Each number is 128 + 32 x the weight over its row's rms, rounded and kept within 0 to 255. Layers, rows and columns count from 0. Numbers have three digits each. The size before them is the row's rms in percent of the matrix's.

# layer 11 MLP down (transposed), 896x224, rms 0.128, rows 19-50, columns 0-223
102:157163137117144201134102075117049129115139093104131106157115159134070131126088131120087132168098118126147088087182190171168117146170127102130139104136117124152112150136082125075130186200157127103150086129139136149195138117101138146148157092111057151089094120164131099167139108082204139121142107173121095145121077142137125134121150145164119075105138073146147120116180062114132099127163146181195085177082188127148148182153168105129110116116118122108126194120119132082153122110098079114104064159178139077116163091147101115144127110159084170148138146066138115165096129091109147147153150076095075114174062106112084119135087123093190175147131119087105081139086192103129099131111
096:154083158156151137179137054128099143137161118128137121123086153149097125132095098091143154128188127144106091122118103136116098146097153133153097090120097099127083122143130094071140143112119173159089101141096121134148105109145073102097110066178100078145199151116126106136101129160198186110136132161000215134129167093151134084137127115140162142174188129134105108118130147117158184152154096140165135163154186132160105084121115158164057160130140141131121139106085120156158131104144042189131120137121184074133147187169089189129180122121131073114150128103200166139145130142134115143134105105127144089147146158070135140148134067153145121133107131128155108095205111076129125156157
103:142104100083093145142108108145107116133119123138124226115145185103082152140111081113093173083093116109144135150069083104148148153082164193109107064154091125172146145153079094060109113135128132122077120121137112118086163118098182201134167075165126115166137102136127146118106111170187130112148116141160131179098070072200143097115197225121130130154134156128142124115145168143121142108133126121058164130084079208166171127108098117154130103128068187108148180152080167150138107144109108148114205167134102159142174113076092174165108150103125123114161163155093141072113144105101124086130121144182134118118117143100116142143120093146168085145101093131115164131117097098068143151114
092:131124109179136100075119131083152101062107087191079152092154140132142095177142131099109162164141133215117149170126152155174109115130146104144103132112131121127192183087138117126147131170169181098095109150123104084107137136110112149145067086093103119134146096148131176119135110129128090090159104080130176128140120079131125159162113120189122067162194175170154113054162145091130167094104116086130085186114119188126127076121120126158096147123142098122128098110104145103135104141096135173153081126087126142153120149136110194124070090154109111087172104059162147151134169144090076088097130162159077140092142152048124164098090074063162177132106099117138117113107098042116128116180
095:100109145132135148115095177133099081115126135124056134137202137142104127074140143107195077149171102102160136127118091086105093155093165209150111056128111133110122088093112183089113170170149107121112109109159132146136097153153105130111093125137165120151106156109085135134163093074126118132132094092108116118237171219137152149128134138106150107094112156092181160135152086121120147163099207099101134095172076159120159126166088152127113142124171170158140156102146133167166163093133145063120146095127083148132142094188138128174111062146143129122168091153150146155161200108104029061088156147155137124086133110087112136127137196116097135134123098131144140091134162122108176103084
096:157057126118137128096166102139080124092138092124132116076115096146111081111147131085165148112092124107105123090099122162091130113136173099147138074152104063196163153045134156114163087098077117129134174074081119127111122133118157151158134138172124123069098148087121092155115062113106125096083116102140113149118138147143116101114118182157255163118116177095137146108135137148062146121182173110115122081103112110152112112166115110118168196139149155135162117114157187116141130145222149142113110129127134130131064121162097120116150090138174164071131108154169070165107113109138157164081127166162144092088095098146140088136120115173116135122096121096134131110088191094159106168056
089:107229148150158107156110144109094132142126161139081118162133105133129147130190058134128153114098153151105084088120119124060133158109103109138159169121155165169097149166158120093102140188181143168144137154118156136115119077101125179148091127152105099111150106147180155112107112114121080141148184116106099164115141117073171146089140106116161144161118149111090110144121142090092119203154126102126156111150147151153168093128111067112144135145102137126113163165162175058120131055103134098121064125076137159078155080134158090122142155141201102122066133139148082096070103179145157185130119142182109100126166103103078186120133125061200147123157046121133158135146166142075197143087
097:211089101097114126104145153144172134137095157122151108117130108103181111161136126142172074171119142173111147142122192153107125139123138129067155138184124100182120143115106117101180137150104197150070182163146106093097079156158118105091109112152075138136144124093083115160136104123122130164082147213125071119158100076169148142123138084115119131127123129087173137139073133075128126145188148144114108187062099140168150144135072112130106112085093089196151142117081170152144115123078240136142064182089112146115128065152135138109155086120092208154104135167083123115124123112137169142133175115098187117131097123123136082069144138143116120129164105138120095168111094148157087120193
097:204195103116145138086120144146148138186135123109120111157160156129155106153174161100121118145092199120110151098176085141041122215134173125150170124141136084178129082100132166114142187085122092121208132124108161067094113118128097112075167123097162080140118162089145136206131125135155152159148096136097159138073101149098181070146143082092144158120123155158100172133051083114098149135118098139096184139178129090211157107138158147097087104133161067125103127130099155136085159158124142126064139122125068197134137088114156140105134082108128159119071126034107123125117104156108158123109125102149105101104166116154152123156122097172128066140131127105138119114152138158106139123127
090:139158097159172136089041120128128135141189129132192121074127163123103105146124117125074158126137103153121078131133134141096113145094167128163121122139149116125155136069119145094032129133076116162141142136116174113121081177148140096131130126090110068103106120096135169131153143185128130127114172079161120099141158168159063117104089125143130164103104175099114132132111155127133134094086082131147109095124133120177102210093161109131110165172141078189144067115080151070177085066141135101098125126116096150161111159085157058119127131121143097100144099220127128130150164169106108096071104155237134116065127125102082156100100091189156182126123173127129094102117144148111120072101
092:144157097160094152156154113087113088108132158112143123129110086075119093169146057115122191121163161174128067140140140161157190104184111111090090179120098097123133083062113147127082092192119207103103129194154138112136148157052158161145110070091184121159169168168086047146163151151134153167195141108147134131151104174077126154163136161135130061130128148114112155098117074177140181087112124087085161146143122158125134118133128120120119097117149122111134181103205118151146118101149133170134140143091140111141125099129110118096139089135157130144123178126169087043135150127170117102077166115165137093109170211116097137144157153148179137082128126145139122117123123076148126064164
099:125059199195102157080108147137151172085120114166159177181155145113094175164170153147082083128054130163127142094101114131148129126123099099134127145125166162161142155111119087089186155133124141106157127076103170102129161139126143127099132105122116091161124121095094111126111203115114156129123171182143104088162134087080181111093081123121222131103163142165130112210174138211140123136081166202141069143158085086139140138166127046112110215159141078169146130144128128115152202127129170166171128107117130072123155098153145152123096161137114099160118096116124113198139122156149140088139074127136148138147127123143147144088099116135137190112156147132091143138065113112146131141151
117:158112092169118099114140178190132113103095118085074134091176159129132126136122144199094112181100171184075108184114092091139099131141124143130138064133199194147147103154171105178112053094145144159110133113145150178109197158176091097142106126134157120135115062116177099144154086108223092136098153075176110140143106147130129134156100077169173124096100114149140126113168144110103120100121158133177133112087115122156156183116182093113129118085059126176117153138092115118155133126091112111143138128107179120138122108161102180187061137131096158121139179201137078156100110110056171122132148129128145112154130080148144152129147114184075069103088123173115079141125140150117144133160
102:126128158102176081108192179158068085165126097130099150118074148137137109130122122104126118116136126075133113098151131133135127175102168093150112086164178113125095155133093116093131115128103188152136118113110130161078173097134111117132099121112083117096078135162149139051074090151162122126192148156194138129109076114058124102116149140109126138175197162165118130103086126120140117154128141178102147172149126138099216161152125143167130116160099154088101075147129123111133118101104102063216182074132166090072125070145107081181099052107172117140124160143144103091111122098193188096160116127085116118127122136099099103099131093096127175179092139128117064169101055141146134116087
114:112060127107147143183085131070087165111132105122100105151080131102146162118172149106121121200163109167139168145069083111108071132145212178067126195132121144163089161148090164131099159145123126127087194102121102123060086157156124220087103140145150158081101141110081103180141079198110183130082054155133088122136126096136172172107118081123125135132187110113182093081106169112103179098122118145140126069095104095146106148104128127154148120157026088106140128127125125125147134160120144110082120133146156163150098091128161119137122113163100152185121112091179118096065123077120128112117138158179152140117114118141148142101154133124130146149126105133154127116125058171140101102170
116:150165142149180073089133136200146114105150062152130096051149113068122090151175079110105161104126152098089137175120090186140119086070118121114139118156175087140185127081144082123108145133136107076093124166119132106148116168093134128083103154095144169175169148159129083138154178132109134081137151136159052133107115138114090064134123137145127172128097137095113125126143122126085106133171047079123166133095134093158163104133152174161124165081172117126136109129062097120103130139132133136166134186104152170083156142138163105125087196105095187130180046151111093104179102112152156084112130185158149139071147144177189094102094113121135106068095165186091134123113118127101124117151
130:108126151179161108168161155092151127123111120137112128159095165145111128154095142177113155183100148136133191145151122131136099079148112086130130184114137144130132112156181133126054126087065092182082082131148079120126186134078185116149108130122127146134058162108104112141168172144191160171128065107085129099088091149168113111096139100082143080091096148136122066211138096156124094173118110166127050125155055147133102142212129192147134104088108121121133097150143172128100139115165084133138134084130151091087117110085161149152140114171113191162160088118145111092120126118123134104084159157066106096058113131155179109116088173148114133136117167129183088188110122122125101170172
093:169135126169107137041098173156185106089091176150102092121114142084139147107084095114171173143142100062084114109173153118105163127158140163105156146098153156053136181114130105153098107129096152106134121184130102119134164149104127155106123165100135105149099099146185088107137075148119142122141082146139197154162048088148166141118137106131131161141171087078109174153119167125128098164164128120175108135114078153112092101154124098103142111156128157134201118107136125057187204142157100138078102105050147149094109068101081121092130074172117117089105156151125156176129154150115111090139151186139169173085136151168137104087130153191147140122156079144167134159065110098134169153104
109:093090081098126086115085119113211148213123124136094124188149122104164173163134160141106052155134124106145105107129110127145128134129110157154065114154088158188133094133145120117072072148151099097139093111174152166130122090168111137064128079115141159207108143109136140139130188149122098125085175071122115149123129086198113024123100098158102079106129110057123180136099151081165123149102085139089080166127086115158120145180126117110088133152125145128135140130162151167165136151075118158152070128107098182147131090106151080122125143093098113149124164167129214091160159154096068124130074128209123145146115109155133131110122130092125179105108179134145111088110143138126105169132
093:155167164155146130099122159149120142121174066080182145169130132198128182168166165143152145135113138105149095156104093096102130083144121125121124112105136084172162055148205106144066138143127100119134111048083077179156140100168153169128149130135150116177149079172156096125122091122124064106184157093165159142100125147177162160192122158136198177178126116175159121135159120099154108106124111113098104094144138128078090117118162075115109098115077097132107168116149126092143185150135103125115181080080151105116175118125107180075132192159141162072133126149231139149138111114109101122094131119177132125153108145107102158120150096097175115088132186092108150113119077152086079125104
106:082142128118089134158135161123126131193161130111120122182059139089138131131084152056152106132128156145104119067106087175143082104171143169151099094119061145156185184146120160117168096113097097136189109112133134124148140112120120100106054104172178107194139110052089072111154133106140124101132139108133121170151187174090143129141083171129148175112100107092175123155133110109116212140122154096167142145093122082088194157115104126075112113137106121102164116104123095149102109113152173124168134156103102180136101137133162151155088155098116096150147176082160097136124143149118113141118136080104145086139141090141105194144128145138214196069152135033179132119118095095096095168151
091:180106110150131157114147110132123124123132113079156084147177166122099122109102103119130124064126093124166150070179159154135121079156118159161115159139157124143116165173148145167177065101122194020119121111107108146165121209125102062162108101152147080102078095103152179127085095134109105141140128099099166097049093150146139098106132117131179037151144125140067111069142119100070154126062084075116163141115147114141078154129161113137110124153164149156180146128149157105117120121160048160107114076121160123133074096143068104145105183116113126088145095144163087146179086149135099173184130159175093136139086144165143130121136149170124113099092093186141112133121169163125153139117
097:128155097084176146124110117124146140103176089164121132064179125136138058110154191135111167105112164089120159160131117144086178165160117174111099123145119076173152133083130117144200092114125190096155114150113086134109093138160104111074109199149136104138187140173108101139146181117149122125132149078175124104127088112157093120128070139141075118143158135109099137196157130057100093078094112100098063095145125085118176130158148167142199094096161121111178073050126112154135106163132117157138166168089181133114129135188140080140151137113193159067108060166172181121127187119137132093132153110133121158149077119113147120141109093137136093113138132162080129074165125168132104165102
098:165112058140118132132174158128074146165146124166167111072166095087188158131184113069103142091122095130146138117100099105128138097071083110104156121168161093129146155116137146124163162136168096116100125134133106151180090157093116127142059101111094104107136143101116187081116091178189122118083174179111136128153170138128107083116135092131143130103117095161175162115161163142124150056098134174138109083118142175126157129136150111088109145099170128098140181126161153160038139120135091122093124093143115169168150143122165080131141168074136124152138159064184105179145093161120167121117089074151149154169162157171154150081093160181215143101125132066116120179174090130128183088173
096:082125123133116176141088164107142181135098113122086191131178137163161203124115105093136138114086063166206152112136072112137110119089195096123082129143162115106159134096091095121137084109083131115117120151123065134154138069167122204060133126099081069077096122128196140093095090085103121139154064102142153149122101069127111157093101123103153150144159156111158107149096120116060114111121156126131112091160164174115131122138138137117096106116129157134054073144145150107165130112140085098132100122154127121160117126099143156123174130133086165098100105141119099084120129109119104088155045165151112107131090047130120113193168099158124110108167143143110074055177136172191081160122
101:135246123156153174154079082095165139123135123130135094167103106114073101120145143102145124151162120143173086111074075185140166119068154124108180124144156130104126177115095116084153171179158168114072134141213179127163178131068108156088168105115144119143135060052090128088150145103138126091134168137150127167120145152153102111117164113150166077139117118144133137160080099123138111170172085123125124103072087096078064172162109174135133089111109085093101156120117079099125129156150144060178120116116151174096106138159099151143168149143201116185153146152105151100076110164109083110158128094117159089153102150104147115106170118161134140157110124104170091105155107172110151139078
103:164142165139197184141149138139128118083115167121131112108154124138153094169173148155129092145098180116177156147094078081157140144172104100160193055136058130115084053136085094091144111110225109094127058110096097163146156148111162124099158134103178169096139172167119141106126124127173116149115126102088135106106133152149188072109164120135112119052115080155181136129112128107104082094071038119141120177149093098128121185144142168149113141111087119156163109127145095156165117118084137089106161146123183122118120104136114111151164124159143080139153099158129103132075147086178175146066140143159160102155130132122158128129126155105086097176092077120133083146154084155108135173200
100:154169094115161164169143071103122160110120184132157079079156087078172122147103072139114132178105156087185173148165120084125134094134100152174134108145116143117067151141208092174153142069110085129186154127099122138137069083170107126085157108162162095081097119127126120100195146115126152163125147101115157156120120114130151172125155149189140097140139117065088108106118177099150171166113156118101055139173080150165117124118085111113106090118077194132187141097132094176149147096095193124095169085092171154129114102120134121121086153133117117101153127166166115124206159174109165215098137115142092115160139111094078184102120177158145149102112161114135150120162105147120162147097
099:191140138072128074159100114122156155118113140158145130114097112103097112143088162084134110085142134137119158166216114128069132109065066113102191105124124126058130160093164136168123132158141123110098106118181097165188124072141072205103186148109113169109168125157128108117155172102122110119104109158138151128086174075120151149088108100069142159122128144107167100112137114108148101134175104126146077136088143112103116100117093150164155117113139106136148128123100086196109154152100122123120131101145122110066150168109154122132129115105180147146102145113092098111186103097130227099140159159093162097128148127135111138074046187127213157180150108058174106083197169098122148114143
093:163105116089164141113126146097150147170129127085107177169129098134164111135151072166126141162132126042180127155104152125085114167153135141081138098165102128093095098127139223122120143126104131146180063136160152140164101130069140109125106148152120159144084109159099102092189136135161130099091133095144124097167079117148129181173194096178077138058102136097119124126088114142149163128132108156109105103145132129144139116168143130077154141132111079124086188171111110120132059138126089150149098106122130110163099033115118162120099088143143112180129171082141089107137141119189165110110097160172116111092117151130204108142110133144162172153116147060127191191200122053072086139093
100:123138097104095139124102054116145125158163146138143106122130129088123084172146088040151155106168125140183105063123111107097211124115125155155096186156126110119220107124153110100161141140121168095130135167171140129144166118147150136151190108147118123112110133107116113182182153115112147179069118164156143139155062102083060111153111177065136108124135121107139116133170154090129173123152097122122150131084169140134103151132098143132078111165105169105081086115146101130109105063112134146138070154170163125112130131187140122143167120174072150186106112115008134094164183089120168151112133057123130140078135102175152109133083151140092114087116098120146106131140073084171187148102
105:143081130080161136154158111151048135166115083101163094128130095120154131139191074141168121170118136132159119131163114112117204049090090141191153159030120111154125161151163112128128137128169089073059158081145124184133067110112206175120075155132078157133133125117141103091156159113127102155149141165104118112187155136160132144134126086091098130136189103099156159107110173103155129092124115133133112123101080089085144156093118147107107111156102125090157126115104115172166150086143091142092103154149135074170098160143091076146129124134153091117189109124118115110111128164122035134164074087182096118106176142133095077105135157095147054186114150119131166113163129160118086126099
# layer 11 MLP up, 896x224, rms 0.115, rows 20-50, columns 0-223
098:145101127097095119112182134122125117158100136090106137063135122182151177107094076050142095141135114147155130158165194144144145151063155160160115159027164146148227098113123126137050091105137118141161170146135148131090140144119107059133144135152115158130107147102100121117144128140126098143081136103117131135111121128162111132105169135156193121149160107111105072127120074221142115071111144115116116067191129101110146128095109110067155081101142091105160127098126049091082146136131098167105118141129126130121109138097152147049120185115140121092130095107173087099144095117124161162167125093113163119110152101209182087162137121178141183158148130116072150125122108195134143146188
109:153097109101067106125164186155143136143078201163137192134143104163119148188082092109107141139110154141135153128047123122080119145191081171170098153108090164145097129139157120142116136137126149172102122114193144153200129086067176161151156119128139070060131111102110115171141148161143100017086063143145145070147102102157110130124074153149170180163061147135093127110169083107185121140108147127127171148163130128169121153126173179104155142186122114128153181184154183137089134111086127116116139165167097138158159131079147156098101146120125105093104125189127087125125092142138109130098129136127168106094112147075149120125088189117133143108105116145088161141116154131053154129108
094:136114101136100117134087104168128073192141135142146136143137140105160213097128172149175118045105132113081117110105147114125140154161077134094147121097098159148100154074186151104162101090114104120163192118100126131111117144086181050081150068122133143158130110124118163133179123102152221144169105162128125102177093201153117130072125086112177137092088088147089125153101086146095112098098122129139163112137103108118150153130075132145179116184117133128107147121103140200094134076113145134109152127135120117113081100089146130172150139108119144183081110173104138147154112058145150176133134096194122099121130145242107174117133145178186092155175143140143071104143122137074124153109
106:128133140133132226115128103138145084152139125099152112074119117197137116168160152104080140091106075225125152174155112180103082121054131148089157111119090147206052209108123135089114082127105120142084118093168179083119175084099193165136107125126105185115134156136090156146147124116154184080145100070117126131082154087092093102138157141120177181149157129177117082125144176162107117117137140143136117152102123089106211114108140148176126170125131098148145123122121113131079116075121116119169121143109076146120162122091106136058166074165130095130144113116130123124198105172123113129135129118167144113117135187121114119116152132118149166087082126125108135132142164155120068083202
090:085059129156082179137191124108085112134122093149135133123076151099147088132101167103163123091129103184149129150144136158148138112156126123152134114132106130171128094113134108141118196134107128110075139145146079140187145128136084119179097154140118112141071103129112146138106108109107165084095101136160101207122094123175153115145052088149130124115157126130143130174109180166102201157161134097127097055144099098160085151177146112163104151085144068104139115141173136072138090056146157107200087132103144136166131137112090163150162142110108087157063124111092086151114091111121147098161122099099146063159246125204181121136157140201114170138134134157087110091151154155139110114083
095:187157091085080068063126164130188147131125129132138159096140105151176160160159179112135157121175096118151114095096129148162187112152111169157132045095091141142153147066112172185125124156119134087180087104155151175115128142173085141120114154088108134114158173042148131164156113108071137167146105137165144150129128108157110108148126127139041153183196062143120140172113169127151141077087115146087106151103133091120056126104145153117086117074130133050118128134115122098146191115119157159117128147116117117168118119145106189104159137155177143076078057136157170147123106123091118158101109121114127104174164151090156161133117105169076118144132113087118110186141108176095080096147
101:131092091160136177120136096154125144139113119141080050130162108091104128114129131134124124154147155180144157096082134113123136133109115108182082187151124125020108162173099095194135081099132136125113113182158129158096159121120003108118115115138112124096147125125120164152171168053169148093137132160122169150092180160138129135080130118152138149135118151134132174068151164151159143123101132124102140112149131121069122112135073100163114117142146110075171060077122088149137172083140147114134151132119131179195145150093179094106138179131061061145116121138129063143140137083150194069104201144084092158122107124144096131143079131136164114170096106155173135126078168102152115083150
091:110039127073150092128085075115155121117149139093089119125154096169124088150147193142080112110108129111171087115145124147128184149142134122145106160105084108092095161128122116096140094144182041145100139148125147209110067112135139142116173181185090150129147120154151106133130145163139121039156128098102126102110158154131060119206097128119145125130111077112085164191168174137170126131099101208149179178097151131109115156148089129129144138090158127141110141165058156211069170067135136130111185133115073085127182164167106184117162127108132163154094099164150116153086114100194128126107101102100132093121126095141101143147148123100115104131182173125141158090107136142131135150107
094:117140186039121108197149142129118101135112090119164114089089161162124175124124112142167167096123139175120126144125152158138185144065193136112158129138131074134101134062131072077148120107185149176167170087179116173108161136141147127122080182039077162100104109034145100118091164116095175097103114077126137163142158118094125114101158138097107154119098080141138140159104090147162149119117169160111122087149120193060141170095155141081130138113173144116126110112128141104086104133123134089141084168133125082166150069104123099130163148038134191131130112189129146077110137141154120107184175082153154160161105126131174129100150130134103164107127117103118121153092104155075170117163
099:155139179119085110173102122156092106147137143053165116100160186098139134133067097140130095126104115149108163093162135172101060153042158157124168085136166047165138154152129066116114171125084128190183157087094146150078141084091136062114179165142114148123130155121205087164111099183092130141092108078135147119118161159126137201154131156138164100075118099106141122085070182101126154125129144101168094062184116068158174146111145162152142061147089127198088090157111093131123161128132133083126125118134121118122125158150140059147098102104108125155144147149137095114111142118115119109163103092129153135174156130167090166152121094109134129116172129143093161131185167188148128130153
098:094134124062109161073123149168122101138119139154128160121131158089167135085099106104193184145164092133158112163147080113113097117119068180113145104080134130092090113171082087188124097122111150140134096108133149131143103123151116055160133144124168099175136129129148109220137151113130140132122143161136139100054094130142157091137145088102124155169118116142133163157134137136161093157117140163167089186154161110096154173114108135174172145087139084133075147184152187127119161121113179096115136139115112161176116086108158103161168162067192150101071133113173096049103170129116119115126124144118143096069041130139124177152119093092120126030112126120145149139070090105192196099128
110:143085143103113149118139131124136193144092101103140155100070110144115198167124149070150127183141124149102098139113116077176122120155123165195140110145161148147100137131177121179108188147176113107171098092117110111160128072153104099154065141175069155119119118087104129141080115115146095107079156214214112113109107163134137105113116136114102120155199193151154118196165130197147156113127162153130170143126124140141055098102138201109134111135125093125093171162099134088143140129179165117086145084131085167168132139090152138102092110141087135146136149150120112143203144160150131109104102089124132122132136118210139111129131032111106100059121156188139134148098139072101128092166
097:146146127083056110084150137184114089078115085094134139164149167146198096148138111081088112086140115132166141113154153113153207193130134174107121132100121176160043139125147133138166121125165157112133133180122081156147104119152091144102094140083168140122148144117181129092083124102121072121199191121159143103119142135167086163179075164139156159115170136157117148113061090134086112172153134128145093140168209186104145148122158169160122105146077166182124106121116107125094117149109140085139151135113171112161102127180101051135127092122165174165112167085159139096158140086126160147154120116123117090129145134101085134214148155125158199121149123179122120194122125183165101145107
108:134165198146127176130086085092129109159121102111152114102158157157171104127093115144113179140074096155150169117071155127071097135116139142160131127173081176156143103142127134073097120125147110155180158151170122088078136115096118154124034131144146143110170154183134121225185082133156121085076117130163129087161158064110100151131129124087122122142110148131137162154187104163113135057110133103107111105134163099119171144126173101143108105179078090086076163160153090084163100131103119068089126103137121180118074155143053144128121110152107112134093065134145131124143140095094195155097132119124219051109156137148084145106095166132156192170137090137142144118118113119103099158121
114:111111106135087177094156178095101082137123163203142171157171165150144067197124133054097173101110114103172148116140147136108092083064115140195151058123178114137161151133128134140090083135110114044129175153144137175140118142111141147141130113070133106134125109115148091134195153170135130163113114180114075121110083174098094131076128112122110153092161160099120064082141130156129092066153128153149124157119163138095171171149086176156137165118186075146149104101122111149132126113129119106131106160105101126095133132103162116081090134154134119109179119080061101138147152083117107104201094147183168163139099157154109094095187080142159148122071109184089112169111130186126151114095
126:096187155145131156133102155145126118142134097140137119098088136166087127133057135076119133176114141126155204168137157085167119064174175124088127150135090117134136141106125140115122143038121091188114119186149095082161122199109186138133069118158128122082131131078106115131182129126171157165129058097121114129134113168151095092087070091148150093111097120102110119143159080147088124142162183161091106098155100138148156141101109166164133066145186103217139082126117157146114188146119128148091126054151127117212101105123135150102173114124091122177175131146146099121076132101105096124090119134088118167084110165160137116150129184161103121130145149125156123183148115091194079186134
098:183128187126127138121116174194083111090095155133119142093137161050139132111116108085079127161097112147122132099103105129122123124145116075113108103110182114150078209119111152087120093124099108147116198108165151099124126127128133160120124062138091162100133128100126167164099175108083139143134136095104079098144161123072139121147123172056104162104105121137086109084136143130143189122139106168109178130125122128141150115080103075107108141148222132156119138192136155087137026105152174119191122152120096110147091174166141136132188188082138102116091077107169062161164127143144169095050105110144115146124126105136087098077122097171153166161108127069110115148185099085136111145164
109:098139085137101163164130095128061078116053155184144132166132092135152103115165117095085188177112132170148168129095127143144153093203174141125103135088170140060141161137144106116170083146157101134165200126103131113081150123126081115157098132099121101175060112124103131150164102117141121100096085107152196164104151101148143186122149054124139118155150124108128122158137143188074170114110162156083155112199157141100093139133114086099149112119153108143144092177110123099153135145110134123145154157125084111183182110170107150082150079157128114111071118088116174105088179093140139054127144080138135154150116136159104140132081211072131165156094084165132154070064107128160100128121
095:148126191138123144113154130117108103110100193152089174126136128097170113072195055129143107104086141128123076085091115133086172100110138128122201178081190121138162183121105151113158120114103131147116078160176126109134132188140090129108114093117120140150150159134083168141178154121146087111132140079080148100077131113103056107178142177076177095147149083123122143137130149131120170130133103117086115140131153117086100032134066158082127113118128107072144142107112184077088176120100139160134061151100106141133084118133123112170157086160083086076143126097143096158115126071108169176124123189198130158112131148139143101113187150145077074135123137135099189109139127075121094178145
099:127167066080139146132124118163090077170172198126135086107131141106154106091154114135119076179111101103116127143120062148139035108114140138068092108188127217128162185112102123034137088134142189210088116123144081166168169137122132139129180110076144141103133076102135118135159087113172107147200108161107126080161141105132110187079121160137154102122140162090130119161203131173135132142104183095130116160091135133136095168122143123071111116072094118140140147106035141104115175134129100108141123134164102136153094177099149138113144115151137140140079099106119126079126144096118102116156090077102108114096148116143112126113103140143103146088182148118078160161107104145192166114167
096:133126137121069101103141155166130147128178082173101181126067108140100159085139081116061082196165062064150160103124128091085108084120118121162185141128154121092094144139065093147122143155094140133147200120126184117086153154119148117131102115076111095151120167103153126134156121110170065116075109162089160171133153142132161169155189101130116151131130176104161119121202141159092112163140170131147143077159094113165112142152101099168123103125130107074146127090115100112173088079144062145089050149103145094169131106135146135108168165156126097140118130112112117129127111107133156129124076149139122170121108140147162120086083095121112133153083085142205158122148177162100007117174
097:101099126173108105120181142113129077086115134165166159167125142110130186215098122091105129137151080179136184127096085145105133142121092083175142165062051138077165138069134108162149145116101135168111093142136110118202106141111179153132118096150108190101109152122131072094134126110154105144149163168098145157106161195110096136129133127151148123115072113119138191090098137101174087138125146129083175159092133157090100115157161099136076152114151165157114142145143181096104054127093130166133101068126148181130097156061105127169192116166132095150165140120128070108180122178068132102138133136099105095180111124178117114143170105147180092131132094145127091077135120094182164099183
096:041138068130159168087131159127117132110139140136155145097177214153092176142109090173085125136098116096137151140054148129091149133174112128071115136135119145148116156101172150107064098120128197088107149174082156109156128159162112146161147183144062127115170112161117094151072135154206130077124128121094119140160159069131141137084176119071080177165129119180138173144154087116108072132186113194161138126157080141114163116099112122127093129100117119083100110142085156106170121172167108153098081154138100093118194150116146100093157126185151110123128164094138136116106156163127188142113160138142142116095175100130077112098059126130117163074121079130065112100151136105100142073122
098:155165134106100106086129184124115171095080124141154115087112180122168121156155194166154137130114119075107144092098135099056203129142089164080106164135150086093134084094126146165105090137139146177127172119094102108088142134148145181139060090155150142142087129081163149166129185117090095148111089219121115135147145188144111089110086110162086142121109146144141138127102140172107145095149128087121114067171096150135083136130100141163199161113149170177162109128162157142148126105177134131227164121137173157122135140061140113098102133123172082096136169135130144122094156187107101141126133116146134124047140176127115151150077146084163168085162167146110091053127126158065123112147
100:071179167077123129111180142151097148163114161124106171192165106164095150108125087092122130136154170128072081144126161118111152127181097132144106092108138160128172172101170121117136116143104079118106138135100128174167145122170202146098104143084107113156141153144130110126097115068145043212157124139128111083105115116105115145101086137159132094079189121131145129142152117147151126162068142154115114149137138106138196124161093155027087160113190032149087056109076114142081117133120135119057120173192152117155086145150086124149148119119145165083142118077085084131121164170131102143094113098135170080133126096160102185099104129096143161117110158155157120085132146073145165128133
104:115170130117125117169094154119131120075106129119084115101064123174195064169147101089099164140105151118158138080061128169107136080159135161183159129029083142143080121122096161112159181154147171094118131114122070178130118140155127148133105131150126145174161113127128123108145190151144144198120141092083174112048110158094132172155164159144124178181162125128164131130117134127139127105152096113134151099110112117077104141153128160131101126119130181193137122142136125152148040123106096129108110122123146079113098127097146179129173119179099113109091068103139087096092117147093122087155151125166101101195166117171076073074117150098136112127169073103145206146113149203135079093153
095:109061155082191148143127044152135156069161130130118142172166193153054178074103100130105109130143175144149166129146157118127118121155131142099124167107115137096112161155140131132177147161127088126059124130180166148129134121141114073080098154187117100202124088128194134141093124103105143098124130122101159133160097168116158108115173167096107077207163120139078106086164140129135126127117169127116079154144149105145078150146074187139107130140176130144096119067198128107105177112150172118159118082144129151093134133114100094115141118138136117115166136084154182137134121163105111144136153122102149086105125073116076167145192186066111113124130095133097117219067139078121074103089
096:119073109088153175102154099122142115120171078144115073104130131080145155063114162175176143073117162125055134190105124079114109147126165076068140122050111172105085157090115092095170155082167130164098150136112103115108139111133119167171163118110078165100087146088116120148129129124151103111193144081142164133150109146123157135128153150114100171135139114091149123165181112149085144045139121149098145094137164178160124082121143089123150188134175130143161067128160090085088068152136169179066140088070135179167151182092129138107195212101106119138113161125151132096120100072123135171121111140133079147107144161125108098163056101103153115117150152126169116160123130092156136130150
092:133127114157085124179066134094106148087131138160121187143182095133063174104140080073134124075141132117165157134115164147118065122155153159135135142122112157122133113104144091098148157130140170111109069129080117134090127162120047161163107129127093105164054106125076151137068106150124175115156146123189170089163116115141121170132122117156123141125127129125124121139127142127112127138204111131066106148131080176131106180142101094122110098184108067130132118106084102157141135086166127052158198177109193086096141114126145149150186169084128132101125149054154074089103131096165153191141133123179172131119133157189164125093108125213104128095107059151102139130118172112131184167094
096:133084109139109123191140145145088106114104194130139121167172161184155146169107115112114101136140134170138119215123139169143126115113163125072067168152120153168025131116113102128043105151083166107082088089122188136116091186165125159114111151141139117177103080128166078097129085104115124098191127138085073151146129122140129100170050115159103108080156217154121164164111062151137102181109146113083127088076115131124110066138150133074185149125146079166106099158114135127115138178092125160127146124141110140166155197166129136138152116118071100131105137176181146128107152102085139123114094166080105095142123137132101115156145184114136092143140065143166129172106146112158130143138
104:114178106129128135141116098105153107087109124135113201117140120134083178111146141170158143132124121046173162186106122155144095100148123126161063112106084166084122110143054125104156082051093187176116118191140083148116140113120119075213109112140135152142107116085088115143134121124133043162107122122122111079163188135126161130098129133180077174134130063136102121106084148143141093164110151144222130141107225091136074139113154161100150096094093120112142106126112157129100087080092137118111074101137121076079138112108094114139171141145180131155133148126127096087161130117141135145164059136090130145144133125133065151127144134142086175180095142138132155216109095109109145098163